python train.py --num_hidden_layers=13 --num_key_value_heads=2 --intermediate_size=512 --qk_norm=false --attn_scale=0.125 --init="normal" --optimizer="soap_variant" --dataset="wikipedia_en"
Each number is 128 + 32 x the weight over its row's rms, rounded and kept within 0 to 255. Layers, rows and columns count from 0. Numbers have three digits each. The size before them is the row's rms in percent of the matrix's.

# layer 10 MLP gate, 512x256, rms 0.159, rows 0-108, columns 0-127
092:133122143110143110113122138121127159185156104108123167077117121076166165138092156112125153131114107132165121139079070139151064126092125152140121085117148109116132124075099147145063114114159153153121158083117168104107119110109111148177150153093170134080111104066130141158163094138122118135120086210144105126181126127158129090184146082123148146198109057169115144129107179152113162101151
095:095080174084144127137167167177143130200136082148126095073103080107130092106142123107110114141125133128089187071113106051110096160131176114128057141119128066129128151122149170086148098120059142084092119091190108175099066112060088115183129101065103185116145107117137188166148091193118196123132157090099139131155130131107146131126086139094166133129132050121173076086123113105121133145112
101:124135130177059133131082113087122189175098138120116158100140147172090127160110123116174116133125163125083211157113113133097131148101159123118104143117177139138112113153180122091215060114116120135079118128135125107096101127157144144070139161135098131150086190156050106127105107084152147109129099179122086099201132097174096178123059148104121142162148103139122116154084200127184167115079
100:094121110131071151064104167183040116159152101110142095134093140111167067149139136088138122102160158132194052083137105101100105135127118115207170144165111208072139175157161148162136178102149165086128126169109148113122117113137072122169127131106128165106129170070132174164153150141133049113115141120108179082141095161095173168169124111128168175094118109137138115113125114153119125121119
097:090147137153134091154190073141131131118153118111139157112114089126184191145087087101177147133129109058137197137094167161121146148121140109107168145112183131128095147128083091149100157173084102098085155086093126127116118151134084139159093121145165075089194172105189163111144099098126160184087172106116093120102130132127157110126105137116164162115154089148114084136163123157090087121137
098:058130122086150119169152145234115078154151117178120106087155139140135154092115146163097133163090162127137150183133145120122094116107151057132122114144121164115168163157154131107142102159109113137110073127190160131124167112057153152132143109150131142120174098151113136110110093133141147100157162089115116140115101094077130105102110117147145089104117120127140062137109107210128105200182
102:128096110173122114138148101093156138100129103174176158103151175126125184176121129098144105139066119136117111107106107168109145132103133143131152145145086115133198155161162124121151076145131091165068105107138073195124094101167143104109118136059086109152074078112096107128122102130082119132140142094074161121095076206124144134116153090089114136130112118095169124140178115178156139129075
107:074171169137135091105130161155144122114117124112097110154088130100161162123131149109179106075140091056096145135131150117048143161111175154144124082110132156079122103084152138121113165073184156164091109131106126101114168123108091118089106144090109110111124178144186137099065093142124136125119094138074120126102104143139097169098060097172138137163067090132114119125111124121103171074176
100:119121109165150103197130148117108174061102111144133165114116135196140136142121113091091135164137097092125130122119111178067101117099141124128079117104121113133103063149136156137082159157186131156115133133135127133113135148130100112081095192092140087109090130136157138144144118110158100203151166117150091131139109107108045116150111084156104113151063124121136125175093188080120127090159
093:115104135084063216112130119156145116186121067130150147121122120157095108104143162147137149168170115117158054112142141088123110066103163103077112137168168108139085152161118174123171131148106132118063179092131173104107107197088149149092102092091192107103180144112171109076122107142142055142139136129184175133126106221095131174158111194202065133076111053123155142121179125135091160099090
103:123184092120130081104110098145104142159137136095112140154147124127161144159120118183112079085134176092153115091182132148112117153145153127110086179089134171134161100151095212094102128130136119070121080105059127163202099093118050127108094076139166065091081101138152105103113127155168131168111117172180110123137173136165190137099111094075129167148144193145133135116176094073118131138125
102:140117131120155141149188169165126132134099119121177122137147088161163120156102109123082121149169121138182138138133139114080097169067120109119164091122134111149110183119148166163120172157103136118168147156144128124093134129144157095167123087132164129111099101075146069109156148137126141167105193080171109134092099162177056098139122124127109084145154145097154103118151120143086149169165
100:103151136127144131114130134096117176117105067119110193088131177154088082146156132182126110055126183157141127124118126116055148115175119147106167089136120081115091086125124154104121085151134066105112153157136131148103093126116108178096169100158136097106129133139051131111126111121169134139109076096111134094095070137079164135155115134161176130074130019088112174060142144160090167143143
109:081065109166150176146113163157187136091130112093174184153099176137168133105118098114137137136134094126163211103157149106098106105133117148183115176146136148127116126167119155090123172111115097122143095112101155087105178108129126209140147113119071110053148135136143141139052089157174147153102100080128103163088145166126133129125092113122075151072165080177117104113123141172114119167157
103:130136183122150158131166112127113127113132135173160148111175140083154206120102112195098115174202135120152088118146137165101076135167130116090191141190122124068082096148118150195166157090093122123096101127112130058064162148105128104122068128114134092124115133160109041099116193147134084140128171146158151094073119120148140163105181098175133131105098089082114066088114124129115091145094
103:112153215111107125177103167184095195127170146148153157188131126111146145146114142089073111168114133114136149177119154198111111100148118123168120139153117116121203097159129097132138200072075133143169157161125155099153167172149169115097155175095149147137125146085140147139122105209171081094126166151158098124118115072169160123170154108182172130142176110118127150104114124114074109089127
091:121182130134122121105144153115201114119175176101095154088086106091102131094119165143150122098149179132095102079125152086127144103165105126145139151100152103197118139145141060144132092172133182138145082154075126148101136162144118155074118140078144108101161132109094147131113150100121108080092168121073136147179100110148188082078101088118157100148129087155152154139122182122109122132071
097:141080093122097154109113134124166138077231132087083100100139117131100075140112152149086117141143157066113088142136146141079118135117072146107150203154120090139161169117120083119061161180202135136113113148095141216089156114116088109140156173103101179148130152157160152150134102077126185158079135138129154071104115108166136141173185099171104115179107110119151161158099127163120157183187
103:161137134077201213093156089172120160124194084123098141136187117101116149099165126125127092184114192150101133077057111177114131147112147124075106132103141152089141128183131113114108137108171122108124100082139196152133082122132105181152170189142160129176099108097097142108124108095148087069144158124171161103136132151127100147147115087143136142106205118084122155130134111111133174091104
091:101175025128136134132097112195133174104157157134134167173110104104147096182192095083106157152244175178127164097110131089138145108200113144136142124064160118157128098098165143117158141164120097107148126167152101128119115168160130174037145156171147121112132106089164148135107106135097143152151189123092107084123099149114116081133124127149134088143112189142126103127119096133085123159170
100:108163146100142107133123137114165166141097115197100069134143182117157116168148159111176145131125157127176124148144135129108099184111088107138071186087129131097173132169102127097120101128096093096120102129121116078164072086182105125069179140134165117158096118107146128107127088089187103122134093156134147098138102119057151163189118141171127070125125182180128139070083106136151170069145
104:147149129166096144144088120117154074111082122137082149160121122101104119121078116085157185142110071126092151137186207120104127158144162130126122142193189115081162154141136181166151144133122114095180091157197161073153144143100093144140082090075124160119114123128144146239172067105097108161123136099114172114116191112120091102111148095162082145089134164176123096113188159116136126152099
097:147151181104136167134074107128173164150125108094109133146138138121153174175170119131163210160143107049165110106174164119095088082100078141107086092084095091148156170147155155155173093136094210130169122139085122143152140113119082181163094155123078149152102122119107118102156112115155130161117125166125136149173062048154104100110145117144078126108098106095109122108104147145081140153087
099:152140142104100108127097171161121112193075125069131131132139160125141080085089142130144184123125172093144115168182101113127136109131125081137132157069171123079173092094086140207179154068097083150140144124135148184085131127111141194172090125146109165099145159093104055132151136141116101132118117131159121103117159157166171096138132120149182153148108106126102151160158115074146102148138
106:130095101076167140149150158124084100119179163109107168079196209126140116124146120107112126129114141131107127163078120152137078136151017157134120054062120109108096098163143152122156123121113146142153196141123154132140090121147157144119178154128106110130116172094086172104122105116144136159104090128185161147104116125159138154091101173123085144109107094095134195086075155161124141138080
109:087201138139125126103137080160092155140137122156157171099116129163177106139155182165172154081085138131131161074191124121111049102171188140189107075184161086128142129098111137079182158139112159160115095110161094118113089087167156093084150086149090147140158101125125135137148087150153162063164146215111145138148171135130172105081095146129170154118106116134106092142169143148113115123194
097:150149109130116165086177117091187048100065170085115091111139172084171187100194187119165068131106187141112123174115117119114136216133118126160088105155133140161193151076129167132143088135125090168113139160183086136137163125139161153092115150140134122132118114109150148107090114176099116119140181102145129164127120116074106110143160091140078146136115102136133110087124120143117169113138
098:167144114073127104082131137172117124180090138074110169064129168129123130083143147075124089145147165120150081168161090089118124150146153100158158099118167151087151156122082138142118124096131137105139131071133106200082066110149169092098128137147154198043141125133165137131132145155154109198125144156083137154119127092058089094200071094148075170133150141211135113146139152105142116162121
096:084122118122088135169151125084125126137076085162147075190110118185085107092091131126112145111136154119150119125119073163186118132105180137121148164124164114162120109127035112120142180089107180169124138143100172163118124173114136124128136063134092117190150130210124173163151215104151082112149143104157158131129183101144144147198069129138133135121129183114101159137167107107068130115161
097:089047185125136167086113160146149174102122061118171095060161133160155063132161126147137126115137186108096125101144124160152098133127110099144089145115083144105116155128063090152128145123177135189169138090090096164112059092117142171119173126147110065186062117148106116144149125118173136126176106104166114132104135108132091105128123128144140138123192072093160127166151116067107174123169
105:094161158080168097102112161171095110118053076136128135155097057099157109036148136065073112132123136070136124118140212084073122154060140130100116139114176108065143112101104101128139139087119092123139193142126129051096090097101127168151123116108075136107116120132120116127110109138154102147174173168149061166088116136119123177135118109135146111110113052094125106134142095087099145199225
096:155121219176116146124136133134154091092147104089124110136151140088112124154196178103133126084138164082115168128100140133170116173125138149120148167086153086108147153114119120143197097119127146131108095077146124134128141158147130143143076107089168142090086118129147112126099172112107110095157114154076144101160120054096156122107165141126122099167141138149137112148139218113094178101102
103:119083093143156097117149129082132172197107113082107113155149106141105192082135174153140195069166126115097094170149134177114125087137132138166119115155085148126090124093141100197118158091156168181112175152051130176099194120129095145112181164147146139140090085180140124083097187201161165175205092100116165155085189120123134144173107140164156086158111151141170112113144162137120132126176
094:100157098116116105079113137136124112144121120048108138152092171119163171123160102104131161123148075151123162095175159168115124107131144055144129170123100177119119102080110113152157124164142189153110126119117206149142122081077098108169136053102100115087121079197107176166118180083130115113082134126143104110076086119139155122150169113116126111080100084115135150180099114176046120148044
101:175105170104131182090175126140064195094128095164087174091116100093096110162132136114149095126138112105123097091128125125093086143118180131138040184054134134135104113186056078100084127112144082162084124197113096128096095089111091131137136159164122085184113106101087130186134112140103143128113151111134163146147176176087120149143119107055110135138139123131128158101106137197117114107138
103:114136137100151041128140154200098147106119129172193113183144163159152099105112169084154128126119096098067169137160113078047099099127146090143097142136122124144109081031146148200151142111083103088124104124091184138134099170103068118129157105130121147078143106156124092080094102161157118126127178127130140095133083109100127176140069106194162130082168117139130082162096076143086165104167
101:140106092133129163142105149166141151113107116125123141159082113131141096115137117122092133107134138152127131095128155138120131171126164168161116107118117127112124164166099104148092126074132092078167197217131062090195115147132128146182141061109130146116123129128148119136135123141140159163171158106161072208069129101165160125195130078123092148114067109180135180148165145145181074196123
101:153130168155126196120152160119155085127095164095123160073199175144134115063201118130083124141116161104134131145058079163039149164122103113147114135124135057137140144145119138165167122161105054119157054147089123176095133114150054117139114139102154111110075139215113113141175132082151153115182104192147126122091110067122124083102112123093087105146157134095160119158108147127113121104074
100:119160094149146083118102130101178144113131118141080160090143157114100149115140163145115067173131144178169108098164104098166145161139191124128093140063134071138127081172120126166149150109043122096085091105086129104084216117136078104123125130115131143154155110093145120131153124123099142129215122171079121150136110087117122145155119071079180169141112150182127126106099141094054079101156
106:118059145098098140128170145147122054150112150100111098166138186148126075115127140120201137140119164084188119166142085104138068129103106117128106128062105207108075142169117124046138094109103133087084149169141091132142142100161117109091208135115150100163139158118103126127102145119104081106146170123118171185152156126097144127167141128153077139075129060138146147077101123174120115080091
103:102171074106128127087119101131182123117191118156133162077107119100098133088164170157144119163128131124135136138153125182114129137123163141112116093122144114122129146121106137092136144126066118162144070088097094055159118104159160158116133131166086176180177198153125158151109150109068153132094116097150072113142144150080084107123131134186145121198100145190118091195094099127102119174062
099:095135045103150112098136114138231138144147152151082121107137079105097128103167164142073137183107145074125115163103119113123099096111095086196127177122124118145151126145129129165134133110120137132118056084151103132184072074093087096126129093161070078115130155188088127111119083132141159154187156091111143169099163079115103129134129113157149127119107145169106087100162126080137140142155
102:144178067142177048110127119172126139151124160171146144087123212123115110125139135122077151113099129146116131082103170130059104108091133167121104133077104092107106148116152129119127108134112109137130156147112119108106170132071139135106136084140097145130135083179123086122167165132109117139110132174111150195151119131053117130152115082118100144071166062167178086116101098139124148135120
099:103121150146151086103178092105128149143082130128167142156167134094073141098143114173113113120168170115137100090162114136094089123110120124188093203127051174193138137074137198176163097061098149129102172131127135082098136096122116156151136065183124109187138122140170138146125136158171075091165087102151100121131114054088173145134185078171136108112086084188131143135130143117125143082114
099:131160160124094157153122147110154094087177213154117122185072135139137121130155148138173114155153152184160077157142120137098099111105161086142117143114131117138112161158082075086116120139109104148131091094144135215146166146112179060143140125078126210133236204138140109150135146078160102156151149098143110162121159129165136145167119174109126150072092147056078128093085139163071101138108
100:126167163105119129170135131114158149180119162113166114143137176128097113131161130142127137105153080080138137091085196150108164105158097106122141173123138185085151131083134162150130147216174120043198087150108173081118128167159138103116131167132084087125141146136170121127075093128142173146142148126171112082176162098097161110103197134128084116101122157106065128139138084164058110112151
100:137113132170098142154101197147135156206149164167086139173095103136115207091179117140100130132140180161143106135120141140152119083136102064208115125124099152116090133164149125135103131074165135151137112169138101173094114138064068178165102153172103138103120160129090130165163161155079135098189115163158108158114080163122146182124111150090147207116151128152145163128126106159106125146161
102:144100088107080156140148154169094144100150112107132104141100128134161118154014168115143240139139084083102118133102198154114085198150137134135139132076112186159147065101093135135121106088142094113140123128055147137169135057112087146104119130106122180060178121105173078171129082138159098168107155123161072119138129150157108130040141152123156111137130149109129112160087128099089160078140
097:236119109117182098068139084138124115076153122113126133168103179094079089041127119140126130139158118081095115100169082103146117131138180179107117159180103133087190116151157106105097118146133094096133109097114115098131138133080136118118210107103153115141137060167155076149127129118125141088138101063135075177137123147116112138194206144094139115143159153128121124147202123123125099112153
101:190131130125178088140115058149118128220076092129197173139165149146110162126119126179122169101075156105132198109135099087160162156190139136129131127159176080151152203104179102129106125159148113109106173116099119129093150131146096134140109131102109113093160153123174135168126119152114145100117158113091132151103155081110104187095117112169124098155170108173161156126152127172100120107109
099:151104112163069136119097125154160155145122130144104100114062167113161130099086153151161126114116160087096142117141152178095150117154070178155127097152066093149166153139200116127088102132109151176128089126099162140095133105159138120143140108103169159141198141182150148111120132120105132164083165128065143152176114104199190105116105158108178151072113166136113113136133043119122132110132
103:106091137113123135072124186108141083112138147061164113116153113184121092136125190117095127122127114131123164100158110134128089153103129086111119101092120109164107151131160188097090142057178097070131159180101149089052118116104118076065140130189053108163069105073091186110119102095132162164181132107103140146138159103135135176087135148110126113114154094148112180135097140154149108158201
092:173149089133163090147049130100112175118237131205100155130123087103110126097137122187125096087226162148179156128059139136162130142140130155156177128157110113150179121113144158125098127158095178143146143128094161124111169079116126101115163036079126118090119161153122143142141152128084170141143116162123120110147166165154120105157111062136116173166092060087122093077061114107150157154082
100:172167136161179174109064209159168125117137166076123105092167168134135103136136183101105138185138120110090103098140119145135150116142145122156175128119083124169187110116114161139122085096082120159134136195119115121155132121148151148136168175106100128145142113129104110092107145210143189136132152149132122139133135154125215127112170079168137075193126088098125083071151117057121127160111
102:109054120150118177133111130149144101117174114131147078113073184148140114119114133179134120179109103143090089118082108158110133123156166103141115131167144123153109090129102150157152148141136100107102174157122130132094091108156204157146170105173096142107151107151153100125114117061117141171159121108158126105153092108124170109138146065041043102138116128119147134103145110096145125108134
099:194098159158143184099141107102119198110100082130137103093134130119119159171133059130122057125170130117122061097138139108108183189155125106148093143117168129119125166126057105111156103145162163120169144129114121165142133114131134126088119066099136116146190127124090121167124150103072124126157102140128133123098137173124187140139113142118109125154120189153151150132080074133116088118137
096:168172103153127087142109107063134133066158090159154085107126165180144181158104157153197154072144153063114165117099159138166124049107124146163119144149096142156126128073117155121093199106123184115184130138105157118128135079197160048161131124144094071174082130096117101093176112157161142133121185171113130101120093141148064096104180150145115161146152103118183085112119133090127181162173
100:058122123136126159116137125176158106091112050116167123120094108119153121088185147134091089114077057130113150088140164072117129104135103119112122098131144133145192084087135172152080089102112076140168159108078176100117178114060143133115123095121113158130103053092115098140145138108100117119112121089119136157120096118168103106147088135078143104125063140077103126225076054077127170159127
101:079093112127195126150093190127157196078140103121166059103114102143168125086122112158090126184111092155181119123087119104070143128067130156074175105198075130118052140114061163134126113080103175137160142094146120078092146041116064135099144101134158134167100107063142156165146173099165185140118073131117108120108184136105132116134118122178132087141160171122118171157120155122093198127074
102:089104094165168115126150120187125138076121086179100190179207062123072107141091090100103117106143093141169144132154137087140140119163213135121119155078098166118108145190149117082149094168113154129074100097095174090068141137133157152098128116119157109152157119209160111132109123106138061068188162146094114085092203150142082177168064084089152120111150159164157151197174051118143144138105
104:151111192077150098103143125223142078139129178141093121122035099138155074181156116115148158194145147157097113203194152175140100114057136125158154126131094124137141117141092131112124116142127125195110119119099163092153086100106114122108148116118125150194106175062167160104187150122151071073163080118151130161163153135082151164150176162069125122093120116133096091120164140181098153159115
109:167125089133165125106115070128174096081126197153097088147164102129147116097124056177135057116083124157137165116129146124145111217102109105156146195070184118070098085131162128078092108164201103117060156093117135094130114115163124111133201157096168163104223094134097150126119120162106076130137103144128117166160082167108099148190134163064093100141119122149093145107148125115119110077125
101:126116081164126134157101112158159094158086137187189095120105082167120075130187112095156104115121161105098129147169152098110131111168136145126093145159149135152163095151117071206163111119132172083108071125104113130134144123080146132118119120123104164198148126156119115122147104149144083095115080149113136119115101143104120153152134153141094147115127153120149093089092117164025134120123
102:124204150141133072109117056115116124109125155125132080167091174153111107141176164181125109150074118073092155156109147105074040141172167132169135097096150192169130168192120147134129168097156177121100133114118140183081064078189161094094184177093118111116162146095116133061085118119108159135087157125142140132172101134184152136132080108069123101136109150148128135151134125122105166148155
095:174106133164151156133125167119189118076149124150169174127171079075096119162091130105097133112129081173167129183158123135108144146152134112187184095120158165145076069115161166125155137117123192138097158167146138153129115147178184152148111089074125198113152121086122082130084089114112170153205105097154088103096113159182100089089088095110156174118103124170103121125136109155096144107136
110:130143082190084070123133126120133113112114167118192117132139131144154112178129138105127138102134101194118141096169188143080133053157148139140073118111152124181159064112112121167006094146124138138072170094160130135123154108110107099153117127131128127109081163116159140122174087122079111140177054087198104138172122126151159153140149136110100183105139118096135106150165134115128148110080
103:085123120156070118164131087137163142089137112096109164113121126149098147129117150080108077107116121164113151153139109193105168109111126137167150123122126120166152051128124137171124147176135107166100152131116188106123209160210114109123204116085162088116161126099155166150127106140135162138107067119106125146092139102160099141142123042119064121116142173134146183083131175162192089134160
106:185154168134159152085176088094146125124086193131078126164134177198072149159138135160122158114105172110124037126196177092079151070110157133097106110157180138159089192145159105185172243106148121159134103120077181145163156113086118123106139115051118150116129169168095105165123136133143137135136134147109053196110114147082126155117110069168117117116171119073117103153131127123164104140092
097:098171091157136096102114151097147149132132126148101088128083114152133141144174146169105146154171089129148144132171108126121082155123081108101175115147134122184154134107060163135146133105158087157109111138089169190039086157165104083143122120094106158084145145086098133106121167184133147087145127110222111159101141103114125115128075097090146096141132095099149093115135159095112114101152
098:105159168174125128123141198077109161152147117143168155105136129112164138155123160166087179126161120093132175118177181151110089156127120157122151117083160112180091146128114126108190198133196137161171115144108104163129188127120183138140108134141121157157145197215147162207210102190130124160172132130181125160131122114181095134094174153092051144150122083132151114110128114142131104092176
096:057147127139138150112066118154116061131084110109186114129129104158104070167115185150140137076156125122140178089072129141122081164117123079115125088118136116090135129101107095164093190084168088116156125118077101119104110107164176062122103154148092122138145144150139158124129150139154109153032099144174067140168096163081117110116186107100125083093092145146116084157192181166088131124095
098:141131094140150126072135158139050104120120082092163114158117124125114188087163133125103078156169105080102142104134191154081078128081139096178175190147062136112153158113117151203145150090163122135124082109087082093143091174141091121133115091116100103128105154161150118055139082124197150164150140103088120152114204126153159098127118106136115127076110079168104097086157111152096121136127
101:134138115133110091153139123141185047122141102163157152144153120141112117152042165114159128090154134158124117150079099090153102172145140112105151151105095130093090172123170122103155134108126075173122139133139133139131141078155098121135047109029098133076102114158125126170126092076178135095136134167092183112103159203166137144194098130112131181130114146152144143148143176216095174144116
100:184133096180181108165155117142087083143044178133193126116150161097135131059112105092117200124154063151111159170114131104154098106113180157092165146064117098099147142144114114075178064093107161135150065136162220105096119079118137100153159161142123126105124133178104132153082136130097114167127116087156117134159093111129111137095064124117083091135131137121145077116179179120089109143099
096:133190103086116138105175117107112125071125103120079147199081057097108131199157181146136126093132171119163100097088133109170169101160139096140161168138145155178104101075154144126169124113142146130116119145143105073179164169101074119108075080139156118100125141129107149160138140090044092104202156141115052101157135138180116152135071073167102085094076135112166118123146210123110181148132
098:128103112108130111186139076134045146139166148156130059074112154104106133095100106151173068143130213123138115126116174131134100099097155168061107100123124105119157153138115096143088104126108091133168126145113135192110162145153216154126189087080155121110146151120102110058164110156081141093125161120158074108144121114176181190121127149140222104109166099106140116167145162098118112141089
100:150092133149169153116174133078121179062166116136135147145090139164106112140162098148111119176171170125137153158195141189110138125189127126094114166180053167146114059146108130094187081057159091139116092128167139124122143136108153143161156101131155102097125125174086072125091183164151098122110121129149094144121177057112091164135111106098146187143133151119143090078126081146164141164089
100:119110203126154159140083062090152154111152169123119124171179152122141130167102101179133149089109123087110103123111146176080116129150186118117104142089153131109072149149094155136098158122104152120105154064076111179115159182119076135174090177094063115149109114143157145126165123053150134089153135136124136097103121092152131205140072173111041064120168176137143139071074099148145141195130
110:159110091162061151156155149132137053159102093142171105128136112156157152126118138136203118138101119101160168146145112146092112090048150143102175072112107152096127031115162128144089108151102119159117146206095175159130094150160142107093104108148180195132191115083106162150061157113112104103097101129132154123160102150103122155106139116110104130178135158172112151116127107135173072143098
098:202117074115197115106188124102152171094127106089128174169113141057103194138064133111137198096063123153169097118142118157137153112157138150165108208118119134136134173100065103135104149104136131177170104081123179172154122122149110093146100117129076107111151121132119124132085081133120095129155227120164135095160126135125118166165118137129140092110176130139111140132120188126143175110089
098:128162140146098135142141133096127066105135170216134082119175087116140086105123100137122131154114108110139114101134192137098073124069106184224111139093077103083120146179166146109152124072089130132108152174110186171098170062134135152126108122139127138118107093087168166221146118132172146097125078077122132155083091135080178064189081128081082123179125154198170149097082160110121156046168
093:117103123152109165112119150131131063176132235106146128169129094141089157148128153117117111127050167159166100158161180109122134162102102135102154119152143134110118129178089124160182094105139130112104132135140161124041143132136144088139099128118133114113156146079106125157150129091131117171067117131107107067130096097210208202093123130093200135126101138103130081120109154143174151121135
098:154092164146177133100089151099106099125090119096105152155096123170125152123144191140172139093154110131144112089177155093160156114093123155069167098136105147090151136101159159141144088147117109086132101108059079121072178127179136206076080126132127142124139069113120086170115159143117159127155106080150118130135183136108152116124129062183123145123153109100164131131162135177134066105086
102:079095148147143114117113110138158168143116098123102185133161147145138083168056115144123111236054100141160164140180114155131073152103104078146147142079164091194151166140117116055072112124149113194157175163172197162114142125119161091152110118098119180065150092125117166123167105149166162083186056105192136091187137161100141118135121094143095106111106118123105135116105109123167076118108
104:169145147145172096107026185143143152132155083147132140168103090115162132129156082128116083148088140200143173104160155119150069122101081108107102132114142115128123118160187186108138148114176192104140118119110162148121154098098142143171077101091100158116139173131099127157139109174188115128105137123135168155141116123129123117086095103156116102124143093143180217128143106126140153124166
103:132104100130132147146112115083147174116084117151125080114141098083128084185122101134082095137155112173083150090166169162107127130105094116130147169181074217082076078101093137134115116081126098164101181080113166133181121133056121124136132118110169054150135132142164156122066144090155114147066150116118072129176100098156123138074065148049083083133195122135153164163191105145089147066163
102:127123098130174141139153081121211130126125104065167163152159101161120118088140125188157174093105149069161129151131148130143105108113162167107159121103096094075091134134118070071105154172080156111103093114195152179131127150113130107107144156099087192148088100116163162125189140073152118146154092095112131135090120166134096119168121112107094147117180149121125161154126148147166077127091
098:134152125154143117137101058145183099065083110130101106155086205128134122061160136184106100173105130081103070108114096168119167112121192148133133109109111146153112165172169112175116112161103194087126123173111100072129127114101163154093121186082179144109170188144143171126187165168168151080133105151092111107136142108156103125199175111150130115148146136120182075113169167132072133145114
102:125083138128129164131092162134078145138087163068115155167097136122095124132128158144140094128104129048174153168137133085072076158147174115099141149082124137199112091141103108031119150126163103167141137196171142106162160137141157174118166143105124087141063114128133120085153141088164064151147126117137130120150052165093159193145122167157136110176140066166147090112095114142115161123122
095:111138181160140114109131079091145204162126082127135147145148092147076107149151149110080097085118073139203094103106144124149128125126166116134162197106123123169126082157075143135135099105137115158116177114123110092107154177180156084060172142132112123169116162119111141092086118185169092097155127137172117091141164056061121159136117128113050090161134152117056127155092054180116080112146
103:142120168107190147108139137081097131124090129157166201183169143163140184143117154120133087168113088143145077111126164146112148133138136114114113152113156120088091141136112106029147167136120156105163097140112090146114076131118108113124155190149129099194136160124081157189152075073134172124124111140162170094075040110183141108104155102137057155112110170119118070192154128060118111099103
095:148112114172138070096107106100158146119098150147153177160191140119132136158165137142106120171136151146198184102094159149128077170081103132120071152194184151129160124066129223110139111116103067116115145134146116069124153111137145125142126041132114179189103090142156125152114171150130112094135162209083155088145155126140106159132111074081125096125073107116131117101207103169113184111171
101:126120135108142119118165059068109162119083193101175157104108175098156161146108149146144157167119143158129111056143163120102095122103110110150162179103148144118112176098119152093079143124120171123076069093031068123116142103081191110142082105093131070129135144097097112092112130116115044095110117126093142153119109149070138137144066098147109099128177155139088107065125170132149121102119
102:130140163158131145155130025064130169170114136144173116112091176120071127137116154121136089155160111147106162141141145040131161210142159107077137122175191081113158139153152134145084133144099150115180158141175157107129187134125127178057108162125073102111102110069138155173142082172120107121143177136107125105130161118123109124114104131113150145158118132130131170139104096119135119152071
102:183130144147146153130128145163142136014123176119140176181127106130162188186163115089054137181110119075069163115131141156087110133075181102185143152108157105102130072093131171103131149125182146115083137141109076131111130082043156147162154089153142140108119098168081125156119126142097101164172144094099144082135179122067114102065091153175095112128083115156087126142085170198122151128066
099:160176136153148215067098118117206141083061198126101121132161151139154124151180049149114097184141225147096100118130078160186139120133090132164095099087161162115146158102110165157101118158090172113122141138142038091105094080084172080116061085092078114147148153113162163175109138122097148099148132196088045128142171105128152108144106156138178124123106114186138175138136117098113096125130
106:116085126081153061147116060097151082120166127126198089172151076075153103159088156133095166079114150154103125170109079127131130133180124141165096148073151074166169143107093098078131104129141035102100145108073130160168120121162163132094118090088099155161128184108139148144080127138117104135117131091121096140105137124134137106106094148138040134050134166108174139110145109068101121143123
097:150125130124070129110184155147074170158099172142099133140165174162152102062098076082197154116149151079167087143073128076115129101091112123126084180122092131086108081107182162152110191151148160138092081205096162129114142199193146165124166107190137145178166142110138104113155125132182150070147138113121128144113104081122088125075074100150161112118160083109136180124050152140145119117114
091:189119107134114102101122148126151115149107189095134104146118078154180133203136104111121133124145090155124160121093115149101132112121141172145103126089104169191148134139108169158052115145114123148159130165117128155123131100077065142139157142169107131138118154063160141129129119138166101172132104142140149180206123127139176128183160104161077112109164123110084124138179072123111074170076
104:108088151132087100142192156103165176092086108079120142099166047118158113085101112153155167086132143124075060118113151083118083072167140085082052113117147115088123168202090155101124120096125046082157157158102114125148081123155127153132150130150138116176104093180139128078113103102120064146160158105106130159143109140091095112159135105091129156068099101137125115089087184133130210157119
104:138077151137132123169140148118061196140155052109167129089171143117101178115180088125165148160102151069110111120099124129111087122150123124102213096134127094087104137045139111098101073145119133129158145145124128117094125098136145100085113105156112128111104146129112132161060099222113158134097137089147130083111110111150134128055040165180148107083187111126125125119147150144172182092127
103:184099117147078091141148106075136126075079133075173139158130143142116143146143158125104102147101097152171157150137090081137139126175168224169158133108102183134161073120087129133165101093121190080117115182101102112109072127113094161121155098090117120039100128139166147158157095148136136107132084122098151116099162066160106127093074094169109140086135100101130139149141087132156151112122
100:013141091150147091082161149145108119151119114099119146138027130113128145105195130135108103128086166123136102161119146073098117080126134128134098152125075123134145192096111142107133135129157134153096103128087140163135132118132066241112122109109106122101128079131126087116136118125121109116130151143109067115085077185094111133097143069142140107166141153164130096102105123165120097106137
095:186141088163106127128147044135152129101143151129151105073135181153104150105177139147147122146130161154136129093128116080096143115128112145169172099121140103086156140117098082111162103115185125088135152141100121146111111081138088192107087066078103150088139172187134148119149099109109116154114129098102129122128199142093134089133069109136138147149126180140111183150098160117062162134151
102:138104134170101152171128146116086129119137085104088131154146081096179144079109133083094114090116146097150066119107126129137129164130121131153152098113053111038087191157127096134123144173145139097136088170075116084174106131106103133169072110116150204182064151104119142131117153098114162113087048074179082167065137149142157091112084162155051133128171169164193157146128130091138164127061
099:152128166141138125083144141137135118124128092112150134176091159091069098169106085169064133144088102132131119134111104087114169155152161122157097132141136147097206133072130114149098129139065159147143149115131163130141110135107166127069147169112117180140148128202127141147081135161126127096150141195118139088193154127118138088149143132107101124069143119147140183157139128170103105099113
102:122139160131134128144143130168173167096132101161136146076089093153090142090066151072141097112061174082161096078102080141133088106147061154118123118131093062056149108063103103155144140095134147167159156119167158091198172143110084185150149110128136134083116196144108156098133065164101155145152110140155119144100101119151126138138113155160190130131129134088182115060158136149141187089156
097:109140141206145106073138123114157100176165094154115154113156115135137153065067112133136068105172201179112099135107131138119112113097116158175124088081108164120129095153164120195119115115110136131113139095128112110173115051108157125161105105099162148121133068177085101147129157091165150140136206167102124108108134156183121144120112098111111152117184080167156130139127146190123110165129
102:130098163098120108076062125157141087121122084163147071127196157143130092127152107130101098076152139085102096133141088049141109121157117175129160098156166094179112132129070146132166059123171120078143160121121095160088114101133105148078133095099116132078120124140094142115148100109078154079110150107114122099095173155187144156169112120129139140091130139103181153148112099106117092108163